python train.py --n_layer=10 --norm_place="pre" --init="uniform" --beta1=0.95 --grad_clip=0.5 --warmup_steps=200 --decay_fraction=0.941
Each number is 200 + 40 x the weight over the matrix's rms, rounded and kept within 0 to 999. Layers, rows and columns count from 0.

# down: layer 7 MLP down (transposed), 768x192, rms 0.172, rows 479-514, columns 96-191
# up: layer 7 MLP up, 768x192, rms 0.169, rows 480-515, columns 96-191
down479,228,220,150,242,235,145,195,220,199,225,172,154,201,162,230,214,201,219,168,241,236,162,219,269,198,168,225,142,139,206,162,188,229,229,221,234,198,183,222,218,235,237,222,217,250,221,180,223,193,233,251,225,238,184,200,232,152,167,232,204,205,214,228,214,213,214,244,175,200,204,242,158,176,193,183,173,152,228,226,181,126,185,182,186,175,218,183,206,143,133,191,217,224,200,212,163
up480,235,233,195,198,185,200,243,162,222,204,233,185,244,188,178,183,270,150,119,206,215,181,202,210,164,189,229,187,220,217,171,187,199,202,259,229,119,165,235,270,245,194,162,183,204,204,150,165,179,176,218,257,240,217,230,167,246,195,189,177,213,161,198,189,189,215,120,256,217,226,185,197,242,129,206,215,126,237,203,188,313,191,264,204,187,185,215,210,193,208,193,215,211,177,213,104
down480,215,148,208,194,181,203,195,174,162,195,218,204,181,204,199,219,216,247,213,230,226,238,174,202,180,190,225,228,167,201,187,162,255,198,173,181,189,245,221,176,145,216,257,201,146,177,180,189,192,209,192,191,215,209,214,214,164,186,217,210,237,192,201,144,220,162,178,166,241,127,213,166,198,231,216,174,179,190,197,213,193,275,134,190,241,187,177,203,257,233,248,174,222,256,228,189
up481,225,192,133,218,166,165,240,172,216,221,191,161,200,196,198,235,174,231,184,128,189,189,192,208,195,205,210,196,193,230,159,203,167,177,214,180,197,166,221,175,192,255,161,177,114,221,245,198,212,316,191,188,232,192,182,239,212,212,233,195,235,235,200,246,247,146,195,181,204,226,172,203,154,212,179,189,212,243,202,156,230,268,186,248,204,198,173,184,198,220,165,233,195,228,149,213
down481,144,219,247,193,227,108,203,205,174,189,218,207,214,205,190,183,215,146,235,232,181,188,169,182,227,237,232,182,184,202,220,217,174,208,239,189,183,226,236,206,234,147,225,205,195,187,200,169,228,156,210,200,257,196,222,192,204,210,145,203,215,201,195,262,169,271,220,163,209,120,194,181,253,237,262,221,245,185,170,204,157,170,221,222,209,221,208,175,276,161,167,239,218,176,210,297
up482,233,136,154,193,227,149,181,123,200,240,209,169,169,122,220,217,212,193,188,200,139,185,201,178,221,164,211,255,214,176,256,223,175,206,170,135,192,236,179,167,180,259,182,203,120,220,200,211,193,239,252,221,159,255,263,265,165,213,307,167,147,213,200,228,273,250,279,179,171,101,188,254,273,280,166,221,253,232,206,192,196,194,195,208,236,138,191,189,158,231,182,175,176,135,226,222
down482,145,203,204,199,180,211,194,248,194,214,151,141,215,178,200,169,222,275,211,223,189,212,293,252,198,215,224,67,165,195,215,215,193,162,169,197,216,191,159,218,207,212,159,196,225,224,123,194,185,186,101,145,129,159,195,162,277,163,205,184,278,236,201,207,152,259,211,212,168,219,257,207,187,182,216,246,270,227,224,218,227,252,265,214,187,167,180,243,116,269,149,229,249,174,208,190
up483,271,226,230,274,226,175,211,218,183,224,196,183,210,172,213,207,208,208,181,217,164,215,229,289,169,169,237,141,163,222,191,183,89,175,160,256,205,170,151,211,220,200,210,260,170,202,260,161,229,189,190,283,252,160,233,218,224,217,214,169,173,286,216,207,169,204,220,240,101,81,211,165,176,169,172,200,253,227,151,243,137,264,209,196,245,265,158,214,155,272,163,199,212,197,178,93
down483,219,192,248,184,211,212,199,183,203,229,174,221,185,151,206,222,182,127,218,127,186,237,226,240,194,256,159,209,218,153,221,143,176,143,207,216,189,232,168,224,163,219,173,178,196,160,199,217,168,205,169,115,177,158,233,182,201,180,232,191,144,258,158,170,190,213,178,146,128,168,289,190,241,178,207,211,302,194,191,162,204,143,219,204,172,218,203,194,181,227,268,118,193,261,154,216
up484,168,207,214,175,220,205,174,221,218,165,169,146,156,129,188,230,222,272,192,207,179,222,218,230,161,140,205,157,176,232,225,142,197,191,179,243,180,197,295,191,208,174,175,220,177,128,184,228,230,158,201,230,121,236,236,176,209,190,202,155,262,256,177,184,214,217,192,236,247,185,247,221,247,196,144,224,242,162,215,234,290,209,127,133,184,192,161,239,183,146,242,194,197,196,199,161
down484,168,183,200,244,179,178,225,223,218,198,248,244,282,166,218,241,179,189,183,190,246,179,151,217,230,197,192,224,228,218,226,205,170,160,122,265,222,210,178,178,214,178,212,198,149,260,290,173,166,148,222,183,218,187,200,204,217,182,149,133,242,204,240,193,191,145,261,200,195,220,166,194,147,194,134,244,272,172,259,210,254,226,195,140,180,216,254,149,193,166,168,187,175,229,197,176
up485,173,177,193,197,203,141,202,287,131,230,86,213,160,212,213,157,279,235,195,274,178,177,260,261,193,195,171,168,218,217,212,234,117,185,189,192,223,159,247,241,260,207,200,246,112,207,227,166,171,170,214,245,235,145,226,191,218,202,165,250,185,157,214,226,213,175,220,192,248,271,250,281,194,133,187,122,241,183,168,189,229,138,214,190,230,178,193,147,195,201,135,198,169,128,210,205
down485,190,226,207,173,257,202,157,194,193,186,197,187,175,191,229,239,238,255,195,212,200,183,276,178,188,125,185,240,186,216,162,233,257,213,164,292,221,162,199,208,162,180,201,201,178,208,186,220,179,228,126,165,181,200,223,237,130,166,202,232,203,129,228,206,215,205,206,190,217,161,150,247,214,149,192,218,202,205,220,164,223,177,219,233,232,194,176,185,250,178,202,192,168,214,159,160
up486,130,197,249,181,172,247,234,156,266,239,216,182,296,173,186,199,271,163,329,230,224,152,206,231,184,246,185,143,173,182,168,156,203,147,168,245,113,191,155,271,233,246,128,218,163,241,108,228,103,256,217,291,205,151,237,192,202,194,167,177,174,171,268,204,223,206,163,174,267,172,140,271,238,213,232,172,152,211,212,231,273,196,272,182,165,148,179,147,245,175,214,174,170,144,148,175
down486,167,196,173,233,206,287,257,286,220,139,182,253,192,183,225,185,123,276,222,238,227,253,201,242,245,266,117,129,167,175,220,157,68,129,101,165,138,235,189,263,286,255,201,210,196,298,173,208,151,199,251,266,222,182,202,229,182,135,127,90,206,202,218,200,155,225,200,200,156,177,238,216,83,218,189,140,231,128,261,167,231,235,195,182,79,190,227,181,252,252,217,177,218,235,212,249
up487,200,197,147,192,162,213,236,182,221,208,200,255,161,190,275,218,192,170,199,207,190,166,240,207,230,200,250,242,230,186,260,273,210,141,277,167,210,113,133,201,190,198,232,224,231,205,215,160,191,217,209,206,148,279,206,201,172,178,197,175,204,141,193,179,75,333,145,257,168,151,217,211,227,217,199,193,144,203,231,187,158,213,235,211,226,253,164,195,195,266,189,121,191,194,210,149
down487,167,197,245,178,146,192,203,193,111,241,309,203,200,218,229,216,224,164,164,150,182,91,139,213,208,261,169,254,203,207,212,240,220,213,227,178,242,188,234,183,245,252,138,208,214,189,200,138,190,193,202,225,239,249,120,206,143,196,196,173,243,233,216,263,208,144,153,194,179,171,175,223,166,222,195,222,159,209,250,148,156,186,230,142,194,165,280,204,133,221,208,222,182,206,207,149
up488,136,296,253,157,171,201,158,172,217,222,219,226,183,185,131,256,227,176,208,145,165,226,172,197,135,179,298,300,206,221,143,128,191,271,181,194,159,299,173,210,138,177,236,135,215,196,287,209,200,193,174,217,158,270,203,174,283,248,217,194,214,238,220,182,139,201,229,272,202,257,115,195,251,159,181,199,167,260,140,288,182,196,222,227,187,166,228,150,173,142,181,273,177,236,140,201
down488,189,202,202,198,172,190,205,195,255,173,231,301,203,190,187,244,207,250,223,199,218,179,221,193,118,186,245,168,230,164,220,189,206,102,276,182,219,268,169,218,275,268,128,202,216,224,177,258,277,140,190,227,110,209,223,245,260,190,205,212,183,214,247,193,221,261,185,169,260,276,149,185,58,198,237,197,103,141,232,229,265,163,252,233,266,238,182,140,298,165,216,273,185,247,123,137
up489,198,230,189,208,171,171,155,112,192,185,187,197,133,190,243,192,196,182,277,215,160,208,233,177,165,148,223,175,213,215,233,144,236,263,259,284,175,217,197,266,155,251,214,217,161,189,182,235,243,126,201,242,251,191,213,199,278,239,260,300,243,157,193,151,166,253,181,162,229,145,200,207,220,231,139,132,219,158,249,179,169,232,232,139,212,202,158,191,257,167,166,216,215,179,264,229
down489,250,215,197,181,231,223,256,211,201,263,212,130,149,227,206,157,198,239,170,220,195,185,157,202,157,241,227,214,165,173,260,205,188,158,197,191,246,193,202,206,300,157,186,229,174,223,221,216,214,132,164,186,221,154,210,163,154,267,168,150,209,271,224,244,196,134,197,249,154,219,211,224,207,186,130,232,282,188,256,137,167,161,183,208,113,200,163,124,124,159,178,154,245,171,240,234
up490,200,261,185,220,241,159,217,224,145,204,200,168,164,145,234,110,194,161,165,143,200,189,175,225,217,185,179,187,217,171,220,180,167,169,230,244,252,228,139,237,135,228,230,214,185,166,215,161,261,164,207,217,156,173,211,176,169,173,288,231,205,216,151,260,225,253,207,217,205,207,216,192,199,261,162,180,186,221,191,214,144,193,182,229,242,189,219,197,162,185,165,197,228,260,190,216
down490,199,288,200,220,135,207,191,182,179,267,164,215,151,197,196,200,156,170,138,160,174,228,194,247,202,198,249,181,246,155,186,225,228,204,224,149,211,289,227,209,191,151,262,162,176,248,180,228,196,198,259,182,217,154,172,252,165,193,255,168,192,245,188,192,126,197,208,216,261,109,256,152,178,241,175,170,141,172,182,206,246,224,189,188,181,233,200,186,238,171,229,233,123,201,178,246
up491,171,173,122,234,245,317,184,290,229,193,184,248,205,124,250,179,181,172,226,254,235,133,248,174,142,136,222,187,169,249,199,237,251,208,173,166,146,192,214,192,198,200,283,225,163,257,137,235,148,258,230,178,232,267,166,214,195,231,227,198,246,204,203,151,182,219,166,142,157,177,275,208,160,193,160,219,132,288,235,188,135,173,187,187,191,273,146,198,178,235,237,282,203,176,236,294
down491,130,223,215,216,131,164,202,180,236,210,208,228,208,212,266,111,264,139,175,165,157,160,228,218,209,231,174,163,117,217,247,57,263,140,160,206,210,189,231,213,246,194,246,282,240,284,177,279,163,197,134,159,162,146,191,143,239,195,291,153,138,206,231,198,226,178,240,154,230,227,231,167,170,269,204,167,152,203,237,198,181,172,222,222,159,229,178,175,191,198,147,143,169,213,160,184
up492,271,193,182,220,157,250,199,119,251,223,154,186,207,170,230,178,228,223,233,192,253,155,244,211,142,226,160,194,262,263,182,201,217,176,206,160,158,211,157,161,113,213,202,137,280,176,253,214,219,182,225,244,184,217,182,157,191,236,263,229,112,167,129,216,236,136,196,204,187,185,164,256,165,204,269,222,220,178,271,152,124,116,244,177,147,205,120,241,174,251,140,234,142,178,231,234
down492,215,200,248,222,164,209,232,269,172,240,214,206,129,167,151,225,235,164,235,208,193,146,235,220,167,156,198,188,239,156,111,233,250,138,290,160,222,250,175,196,200,229,206,227,168,252,192,252,191,198,227,162,254,174,208,209,164,212,139,209,179,175,260,159,253,181,162,190,191,234,264,201,313,246,281,180,206,163,183,202,152,242,212,263,156,188,242,180,210,168,159,219,81,287,265,136
up493,171,192,223,211,193,226,203,107,215,258,224,249,220,198,241,187,172,184,160,174,125,221,207,279,209,218,196,217,125,204,162,274,184,197,181,173,143,196,207,208,179,172,203,211,178,156,214,236,173,237,257,179,192,279,171,305,215,196,198,211,204,169,146,225,220,202,234,247,235,233,237,212,232,223,197,209,171,224,156,180,209,226,222,225,150,179,220,213,201,208,226,200,179,215,158,241
down493,175,240,229,161,152,240,187,226,199,187,202,115,209,202,270,185,142,274,205,235,116,227,166,268,201,243,172,244,184,188,200,235,211,235,113,208,210,196,180,139,256,200,231,145,235,225,216,133,154,216,195,181,158,202,174,127,206,240,248,251,217,197,228,202,162,205,258,249,194,199,255,240,252,225,208,194,146,144,205,210,235,262,185,224,212,221,167,170,152,225,150,147,199,176,260,185
up494,145,200,173,234,118,219,195,180,248,219,181,163,215,175,155,153,217,180,212,159,190,232,168,149,181,224,157,212,241,215,221,182,203,201,170,187,157,188,204,210,307,234,128,208,218,182,177,222,179,244,151,208,207,143,180,188,178,243,224,216,199,179,257,201,216,216,127,230,245,227,210,214,186,209,216,240,260,203,226,178,277,198,174,181,201,238,184,209,209,198,148,199,214,178,259,214
down494,216,144,177,194,212,249,199,99,215,208,149,170,171,238,144,204,126,173,157,245,234,154,211,206,193,181,201,112,234,180,236,219,218,211,166,186,243,165,198,199,228,170,269,179,220,256,242,190,200,213,181,213,179,155,213,233,234,222,238,218,186,197,240,172,198,198,170,166,189,231,146,200,207,197,162,209,192,274,221,186,213,234,195,207,217,172,227,211,170,242,179,132,232,221,216,150
up495,225,204,253,258,221,236,238,192,197,200,220,275,145,196,185,156,203,213,199,203,184,189,303,164,195,195,269,162,180,173,140,231,164,182,197,228,210,181,151,105,117,197,214,256,164,214,220,192,240,230,277,183,147,203,251,184,238,139,198,224,214,164,249,152,231,213,228,196,133,282,185,210,244,213,134,142,197,224,223,225,212,186,264,177,232,141,184,162,176,222,164,201,226,232,230,184
down495,233,238,174,205,197,187,188,173,209,232,227,226,174,164,203,212,191,245,113,273,265,156,181,193,131,233,219,203,120,197,206,229,190,146,155,225,166,193,203,146,242,120,225,218,182,223,216,210,200,230,228,227,182,224,185,229,174,233,126,200,196,254,267,211,154,209,163,163,99,106,123,149,263,215,180,167,290,242,293,154,228,275,238,170,239,183,246,196,252,150,210,209,145,267,201,171
up496,194,215,174,220,258,122,233,138,205,226,183,190,215,145,263,194,188,115,155,245,169,122,194,169,220,155,253,219,178,108,147,162,143,176,164,184,161,175,165,293,198,208,135,201,273,246,284,235,151,153,229,169,201,207,202,168,267,221,215,162,171,175,193,188,220,156,182,173,174,234,191,207,262,182,212,199,179,246,242,185,229,160,212,150,200,210,143,273,202,244,174,230,293,219,255,176
down496,229,193,253,124,137,239,285,252,285,173,271,233,188,188,211,172,227,202,197,162,258,220,205,226,162,190,184,132,194,218,197,214,101,219,202,209,184,215,198,190,199,196,331,230,215,209,187,184,161,155,219,161,197,195,230,215,192,199,177,222,202,160,200,184,172,178,224,149,189,236,228,136,189,246,260,236,216,225,234,194,235,214,200,190,179,200,228,190,190,141,218,186,207,191,230,322
up497,279,219,184,193,142,208,181,170,203,228,190,176,245,234,139,228,127,208,191,159,244,237,245,124,191,224,150,223,229,261,205,164,173,241,103,218,163,92,195,186,151,234,152,172,131,245,230,125,207,191,154,107,214,220,153,317,179,170,150,141,257,151,216,304,245,177,171,226,213,206,186,115,231,195,275,193,206,231,196,199,281,190,183,122,123,199,189,200,153,297,202,212,141,231,146,201
down497,101,199,190,232,186,256,213,177,250,177,190,192,209,189,170,282,282,222,243,183,221,217,231,182,192,215,122,173,68,243,226,237,194,193,155,182,189,164,173,166,239,221,180,151,208,195,122,198,203,146,162,135,211,254,252,246,216,179,165,275,173,247,258,189,208,251,153,213,203,270,223,192,137,252,198,89,228,168,221,195,259,291,279,126,165,288,191,177,251,276,159,62,241,126,250,202
up498,225,164,225,142,253,151,168,193,201,156,235,262,172,143,202,197,156,192,255,179,211,171,195,219,220,290,185,227,243,223,201,228,213,216,237,275,135,204,220,200,184,159,200,165,172,162,210,123,224,201,192,172,242,221,122,163,138,109,163,216,195,275,203,215,52,207,212,155,275,181,190,213,225,258,195,219,286,240,200,233,205,216,154,252,233,268,266,169,243,196,158,198,178,131,209,174
down498,246,180,155,230,182,191,184,226,164,202,211,185,197,105,228,229,152,242,213,174,179,250,172,209,227,233,145,226,169,186,176,225,210,144,201,191,213,94,189,225,249,159,223,201,182,252,234,164,204,213,197,253,202,244,176,213,212,250,222,206,214,246,201,231,145,209,189,242,155,165,156,83,167,166,216,189,107,182,264,180,308,164,153,195,146,193,198,206,201,174,215,199,165,140,206,257
up499,147,229,196,197,282,217,138,189,135,209,219,210,153,158,215,164,219,212,189,157,264,270,168,232,198,158,207,242,227,192,183,309,170,201,181,163,176,155,211,225,177,202,158,179,182,227,199,158,239,174,170,265,240,163,150,218,159,129,273,243,234,175,197,198,199,232,185,127,237,258,209,260,252,207,236,201,219,217,249,194,202,183,226,130,217,255,234,234,184,192,233,177,289,122,242,121
down499,162,179,192,273,165,195,182,217,231,169,185,209,179,164,232,267,131,271,256,212,214,203,226,226,171,202,157,220,191,159,176,81,105,234,169,260,166,177,164,241,160,272,203,172,261,228,290,102,192,155,271,296,217,179,173,273,150,182,124,199,235,276,171,154,187,284,141,210,193,185,205,219,173,134,207,200,323,239,184,219,238,199,221,230,209,181,230,221,218,198,246,198,152,93,217,177
up500,197,219,153,171,178,211,221,229,234,240,213,135,177,209,202,240,201,145,240,205,220,161,203,203,203,205,159,194,112,209,177,278,220,177,136,180,186,175,176,270,185,253,231,214,204,210,191,159,281,176,212,183,229,209,148,158,173,115,259,167,160,128,190,253,231,189,126,197,242,221,134,189,200,226,199,265,185,313,195,226,179,216,188,205,242,272,242,170,218,146,183,195,150,169,185,217
down500,228,154,220,181,150,137,184,193,248,231,125,227,184,217,223,215,196,261,216,178,219,220,161,214,285,155,168,235,266,186,188,209,193,176,184,232,158,122,170,183,181,225,217,184,246,239,256,230,186,154,224,219,245,284,258,237,153,140,218,223,204,219,173,190,147,206,221,164,158,197,272,188,158,248,191,283,161,244,188,169,228,186,124,205,198,240,232,176,154,195,153,270,140,228,223,270
up501,201,181,190,182,220,285,242,191,226,213,260,224,172,170,213,315,214,178,154,155,256,162,188,211,198,168,173,190,226,117,159,212,226,171,111,255,188,224,226,232,228,208,234,160,164,161,180,240,145,165,215,187,259,150,215,194,258,174,287,248,218,149,166,224,199,228,134,246,234,237,187,254,197,156,118,167,212,206,230,203,224,189,219,213,186,141,144,198,193,209,162,199,145,189,116,196
down501,188,190,189,202,178,268,210,240,239,159,280,192,191,146,228,204,179,162,160,181,228,244,242,214,199,177,221,177,286,204,210,268,213,139,140,154,168,167,248,226,221,199,281,232,256,161,183,175,205,250,139,199,200,149,255,192,246,222,226,119,200,234,186,135,227,204,281,188,170,275,169,238,305,190,274,216,331,136,212,223,190,287,189,193,125,229,143,110,215,202,209,202,207,116,187,144
up502,256,191,236,200,226,208,164,282,173,139,229,203,208,262,207,286,253,130,301,207,221,118,189,238,194,162,194,203,186,153,194,191,178,179,212,205,225,209,222,277,198,243,224,258,168,153,240,181,176,192,161,340,204,163,276,162,202,156,175,251,180,192,218,247,219,175,228,199,181,186,165,175,143,174,201,215,96,200,128,223,134,181,219,214,204,285,173,199,143,172,235,187,185,157,228,277
down502,118,125,241,176,173,170,159,185,186,235,119,175,187,207,216,207,218,182,143,231,194,240,257,143,187,179,236,230,156,284,218,152,240,173,213,173,165,214,160,169,177,235,243,288,179,158,215,209,163,217,194,140,182,196,227,160,181,131,194,193,271,223,195,225,248,184,284,203,185,174,209,157,172,174,157,195,188,227,195,171,242,225,170,225,226,155,216,173,192,215,122,187,154,239,244,114
up503,167,250,200,200,206,215,116,136,222,290,230,133,116,180,215,228,208,185,146,219,181,212,227,262,116,146,256,251,76,176,239,239,198,195,209,208,162,217,182,176,193,173,207,164,206,124,186,123,241,246,244,218,184,215,247,252,241,202,149,237,163,238,204,178,183,216,227,249,203,194,255,171,283,192,133,194,189,204,235,198,265,226,203,211,193,210,173,241,188,177,287,227,186,242,238,197
down503,275,219,286,137,176,182,165,197,228,207,232,180,169,219,159,209,235,225,146,272,164,177,232,176,270,219,204,240,173,222,166,250,172,242,165,157,188,175,130,226,227,245,145,162,180,136,207,280,206,173,160,242,106,153,231,215,249,235,178,163,193,159,187,217,212,262,201,239,239,167,195,252,176,149,212,267,273,156,199,219,197,118,213,140,127,229,202,162,171,173,237,158,122,137,283,250
up504,219,201,293,246,149,185,228,239,219,267,152,222,182,161,152,173,266,190,224,114,170,215,278,184,171,199,143,283,226,181,194,139,230,169,178,197,223,230,196,130,260,202,279,174,164,168,266,251,232,191,157,113,244,161,114,260,166,265,171,221,202,182,154,118,151,209,234,284,240,211,224,245,262,206,234,226,161,219,131,231,182,174,216,207,149,186,197,204,178,207,169,168,164,147,202,185
down504,182,182,300,186,194,134,149,162,230,215,217,214,196,210,250,208,179,193,164,199,212,207,271,221,128,195,249,107,154,156,248,208,212,145,166,169,183,168,201,177,281,195,230,240,216,234,260,196,158,220,186,111,200,142,216,156,256,202,264,240,138,215,160,365,200,230,253,179,186,164,135,207,252,188,215,187,212,190,215,186,199,175,173,239,256,157,275,131,183,137,247,180,212,257,177,153
up505,192,280,197,183,216,130,172,171,168,308,173,151,180,124,239,160,220,189,160,131,140,301,195,179,142,143,120,196,278,203,138,248,137,152,123,179,214,61,190,219,239,172,224,171,213,259,148,212,266,189,242,196,193,199,226,267,252,253,247,194,182,219,210,275,233,176,215,183,288,258,256,130,180,262,221,182,220,210,270,218,210,238,122,203,189,175,166,151,245,134,242,281,191,194,223,260
down505,214,217,121,228,96,247,193,118,188,241,169,166,200,244,182,171,170,200,162,206,204,273,127,207,168,140,179,208,229,263,117,207,185,178,171,144,271,180,185,171,173,231,219,209,177,176,207,271,210,275,214,247,86,290,263,206,191,190,167,229,201,239,226,192,261,169,114,105,280,247,198,233,213,253,132,61,161,140,186,183,157,153,125,227,235,143,210,235,228,215,256,185,249,148,179,241
up506,250,176,227,161,238,197,179,222,212,268,207,190,196,189,201,182,167,229,150,169,251,187,221,127,193,178,257,193,208,191,202,230,175,171,198,249,192,144,287,229,228,255,224,195,205,178,247,177,241,184,105,224,138,251,221,192,243,195,200,258,210,218,271,206,219,104,157,176,187,217,168,216,247,190,195,248,197,149,152,205,187,250,196,158,179,230,217,185,249,169,209,229,237,207,198,174
down506,205,189,214,158,242,224,199,135,227,156,253,183,203,153,187,225,206,167,185,184,213,159,242,212,227,170,195,178,215,230,240,148,184,194,215,252,166,201,181,125,140,184,144,217,246,191,171,220,200,221,199,272,191,214,214,203,191,243,256,158,149,153,166,201,192,229,192,231,210,144,191,198,183,226,183,219,224,208,204,220,202,169,248,254,267,240,220,196,240,179,212,226,290,227,236,184
up507,159,251,224,172,180,130,301,250,176,236,272,151,178,195,157,93,180,120,153,204,218,292,174,193,199,235,213,172,217,190,162,210,147,164,164,154,281,260,257,248,213,129,178,241,208,232,147,221,234,190,188,195,185,223,240,94,231,234,222,192,191,228,257,274,162,265,163,269,266,128,202,152,285,231,209,170,210,199,172,136,198,265,131,145,219,323,217,254,176,204,187,184,175,140,205,153
down507,226,248,282,172,256,204,249,147,245,234,188,160,152,222,181,227,239,283,162,260,174,162,149,232,192,180,180,203,266,173,205,175,180,183,201,147,168,170,199,150,172,218,258,238,143,273,275,147,183,200,194,110,271,245,176,161,262,216,157,216,203,245,187,160,218,173,187,173,212,159,277,178,282,162,232,323,246,220,223,218,251,271,201,47,171,177,243,225,155,146,209,259,147,224,229,199
up508,237,225,127,209,160,190,165,245,162,185,317,208,198,170,210,299,176,189,204,166,161,218,241,158,188,200,215,174,191,266,186,124,152,222,114,187,170,202,178,164,195,216,268,122,230,196,227,202,203,241,167,130,187,201,198,227,243,242,216,198,209,213,221,286,209,197,232,172,242,217,243,224,231,225,152,177,186,188,195,287,226,216,196,289,212,200,128,228,236,174,223,248,166,245,156,188
down508,175,228,144,71,203,238,214,196,209,178,197,181,185,136,198,152,261,227,234,206,191,220,243,130,180,223,144,226,267,265,202,137,160,254,220,106,249,197,211,258,135,141,147,221,156,237,151,212,170,149,69,156,136,184,182,136,237,137,202,177,158,189,167,161,235,238,211,189,188,149,202,142,280,240,220,151,208,151,211,266,173,229,172,253,202,116,202,190,191,196,195,215,191,176,228,193
up509,259,260,145,185,178,233,331,239,170,188,254,264,210,186,165,229,262,226,183,253,135,169,152,153,205,190,188,195,187,231,216,206,201,220,203,202,156,176,222,268,231,198,140,297,206,237,195,255,169,212,238,169,217,225,156,233,138,184,243,184,238,116,208,177,208,239,270,167,199,168,235,214,276,221,195,196,224,169,184,206,152,189,165,287,166,214,171,182,163,234,184,183,203,194,191,198
down509,270,173,206,210,219,170,138,174,210,175,232,268,133,229,163,195,237,157,166,241,206,227,179,188,182,158,166,194,230,145,180,221,228,164,188,168,177,180,231,245,177,187,242,177,199,220,185,192,170,232,216,229,206,180,208,200,160,190,258,203,241,240,148,230,209,247,182,207,177,187,243,202,230,126,222,174,211,182,243,191,208,272,243,163,198,177,180,189,152,175,241,198,179,248,220,232
up510,305,211,122,216,215,246,178,153,202,127,238,203,220,217,194,206,283,111,261,250,190,200,118,232,239,134,246,216,256,227,175,178,131,234,195,199,212,175,242,196,131,242,174,182,129,222,204,306,206,185,194,231,244,216,156,216,153,138,225,214,213,214,166,252,235,169,166,253,177,172,178,258,205,263,259,202,177,202,139,127,163,227,172,190,252,235,189,224,261,216,276,151,172,138,185,149
down510,193,94,167,194,272,216,191,245,144,153,123,219,179,225,189,192,110,160,228,205,234,211,145,211,272,166,214,212,188,127,289,89,160,155,200,182,109,149,213,226,237,181,246,219,156,285,186,209,274,210,270,204,221,226,237,185,205,178,205,246,196,220,216,220,315,204,142,270,197,148,188,301,228,134,133,216,138,188,182,184,126,262,219,196,166,267,224,140,264,256,220,228,92,126,269,284
up511,242,229,164,232,133,260,203,248,206,201,130,286,126,194,198,218,248,275,185,188,172,281,155,243,195,186,195,168,138,286,225,208,221,163,207,239,264,189,154,108,203,171,266,241,282,179,182,224,241,175,234,167,185,211,161,204,181,281,227,220,153,193,236,181,137,228,224,195,182,171,211,89,259,206,207,184,187,223,187,296,234,243,189,133,161,186,262,233,172,130,225,152,219,219,186,230
down511,180,183,197,180,151,198,214,224,114,168,137,226,230,197,168,153,211,215,212,188,224,215,208,241,248,228,176,222,189,254,169,121,206,148,228,237,201,224,240,230,227,230,239,224,247,171,200,310,193,155,224,200,194,172,187,233,142,166,249,192,200,106,211,135,81,182,233,168,179,181,164,218,182,203,188,183,191,189,269,233,173,226,271,136,177,159,213,170,173,151,214,173,200,260,176,170
up512,245,214,198,163,172,212,240,234,261,156,212,146,222,144,193,164,140,217,101,184,217,161,181,142,248,240,185,222,241,295,211,177,205,224,126,128,211,277,162,211,248,171,290,200,267,190,146,183,161,133,172,216,175,273,139,257,189,188,227,197,200,144,163,100,260,160,227,214,197,169,172,184,258,208,247,154,166,141,251,217,162,176,174,112,179,193,140,196,178,189,263,190,89,218,149,235
down512,233,212,178,212,204,186,150,253,241,163,194,222,229,241,147,228,208,146,212,247,256,183,274,266,156,204,155,206,215,213,196,182,254,151,125,189,193,233,144,212,220,193,223,168,126,250,202,161,269,199,188,200,244,219,240,197,212,197,173,196,142,175,210,227,164,155,208,163,174,127,124,279,220,242,173,237,80,179,159,151,142,128,178,184,199,278,112,120,175,135,204,174,182,155,167,296
up513,220,162,202,225,141,172,270,195,166,219,117,184,206,309,168,187,220,218,123,238,182,176,181,230,182,158,225,223,170,190,185,206,203,186,168,143,288,224,167,168,219,237,265,234,232,189,206,199,216,169,101,225,298,278,173,223,249,125,211,181,219,208,237,268,141,177,197,177,310,188,255,230,246,206,144,181,218,167,202,172,175,226,237,251,132,145,174,245,209,204,196,207,139,188,134,228
down513,139,209,211,162,224,175,198,209,216,241,267,211,169,196,194,169,212,219,277,178,197,180,205,199,212,150,240,212,244,192,172,226,172,171,145,179,187,115,231,190,195,194,155,191,187,228,241,153,234,275,221,195,168,214,282,148,191,209,317,217,177,175,190,239,208,184,299,200,103,150,210,198,228,166,114,238,178,237,211,217,259,181,202,203,244,177,227,220,240,210,173,173,199,156,186,223
up514,205,281,185,286,141,194,292,296,199,227,225,221,200,197,205,173,206,305,225,177,168,199,165,180,197,152,280,158,257,175,205,183,225,166,372,202,322,203,243,237,216,135,169,256,134,178,242,210,276,171,213,178,147,242,278,259,153,158,172,223,267,130,170,215,228,184,176,208,315,232,182,209,162,148,256,122,197,185,156,129,197,256,210,272,182,161,118,169,161,209,292,161,195,195,159,183
down514,317,220,211,198,199,150,177,271,111,271,189,196,146,123,150,188,174,217,184,214,250,187,212,183,216,185,133,155,274,156,218,201,147,215,238,287,227,120,164,164,296,168,166,233,178,181,269,189,200,192,119,238,172,221,231,241,194,239,203,323,208,168,232,141,190,233,236,158,169,183,135,307,215,180,173,202,200,171,211,197,196,233,178,208,194,249,198,154,137,232,256,262,160,170,258,248
up515,196,251,172,254,246,181,237,216,130,216,217,217,239,217,175,191,255,224,205,233,201,216,199,218,160,204,246,187,178,220,208,275,219,214,264,236,222,259,140,226,218,216,209,157,277,122,224,203,214,116,240,210,214,153,84,226,248,187,242,206,183,145,164,141,216,238,231,193,224,113,202,232,204,210,201,150,138,200,162,201,227,262,193,167,208,231,175,228,192,174,153,263,142,164,170,188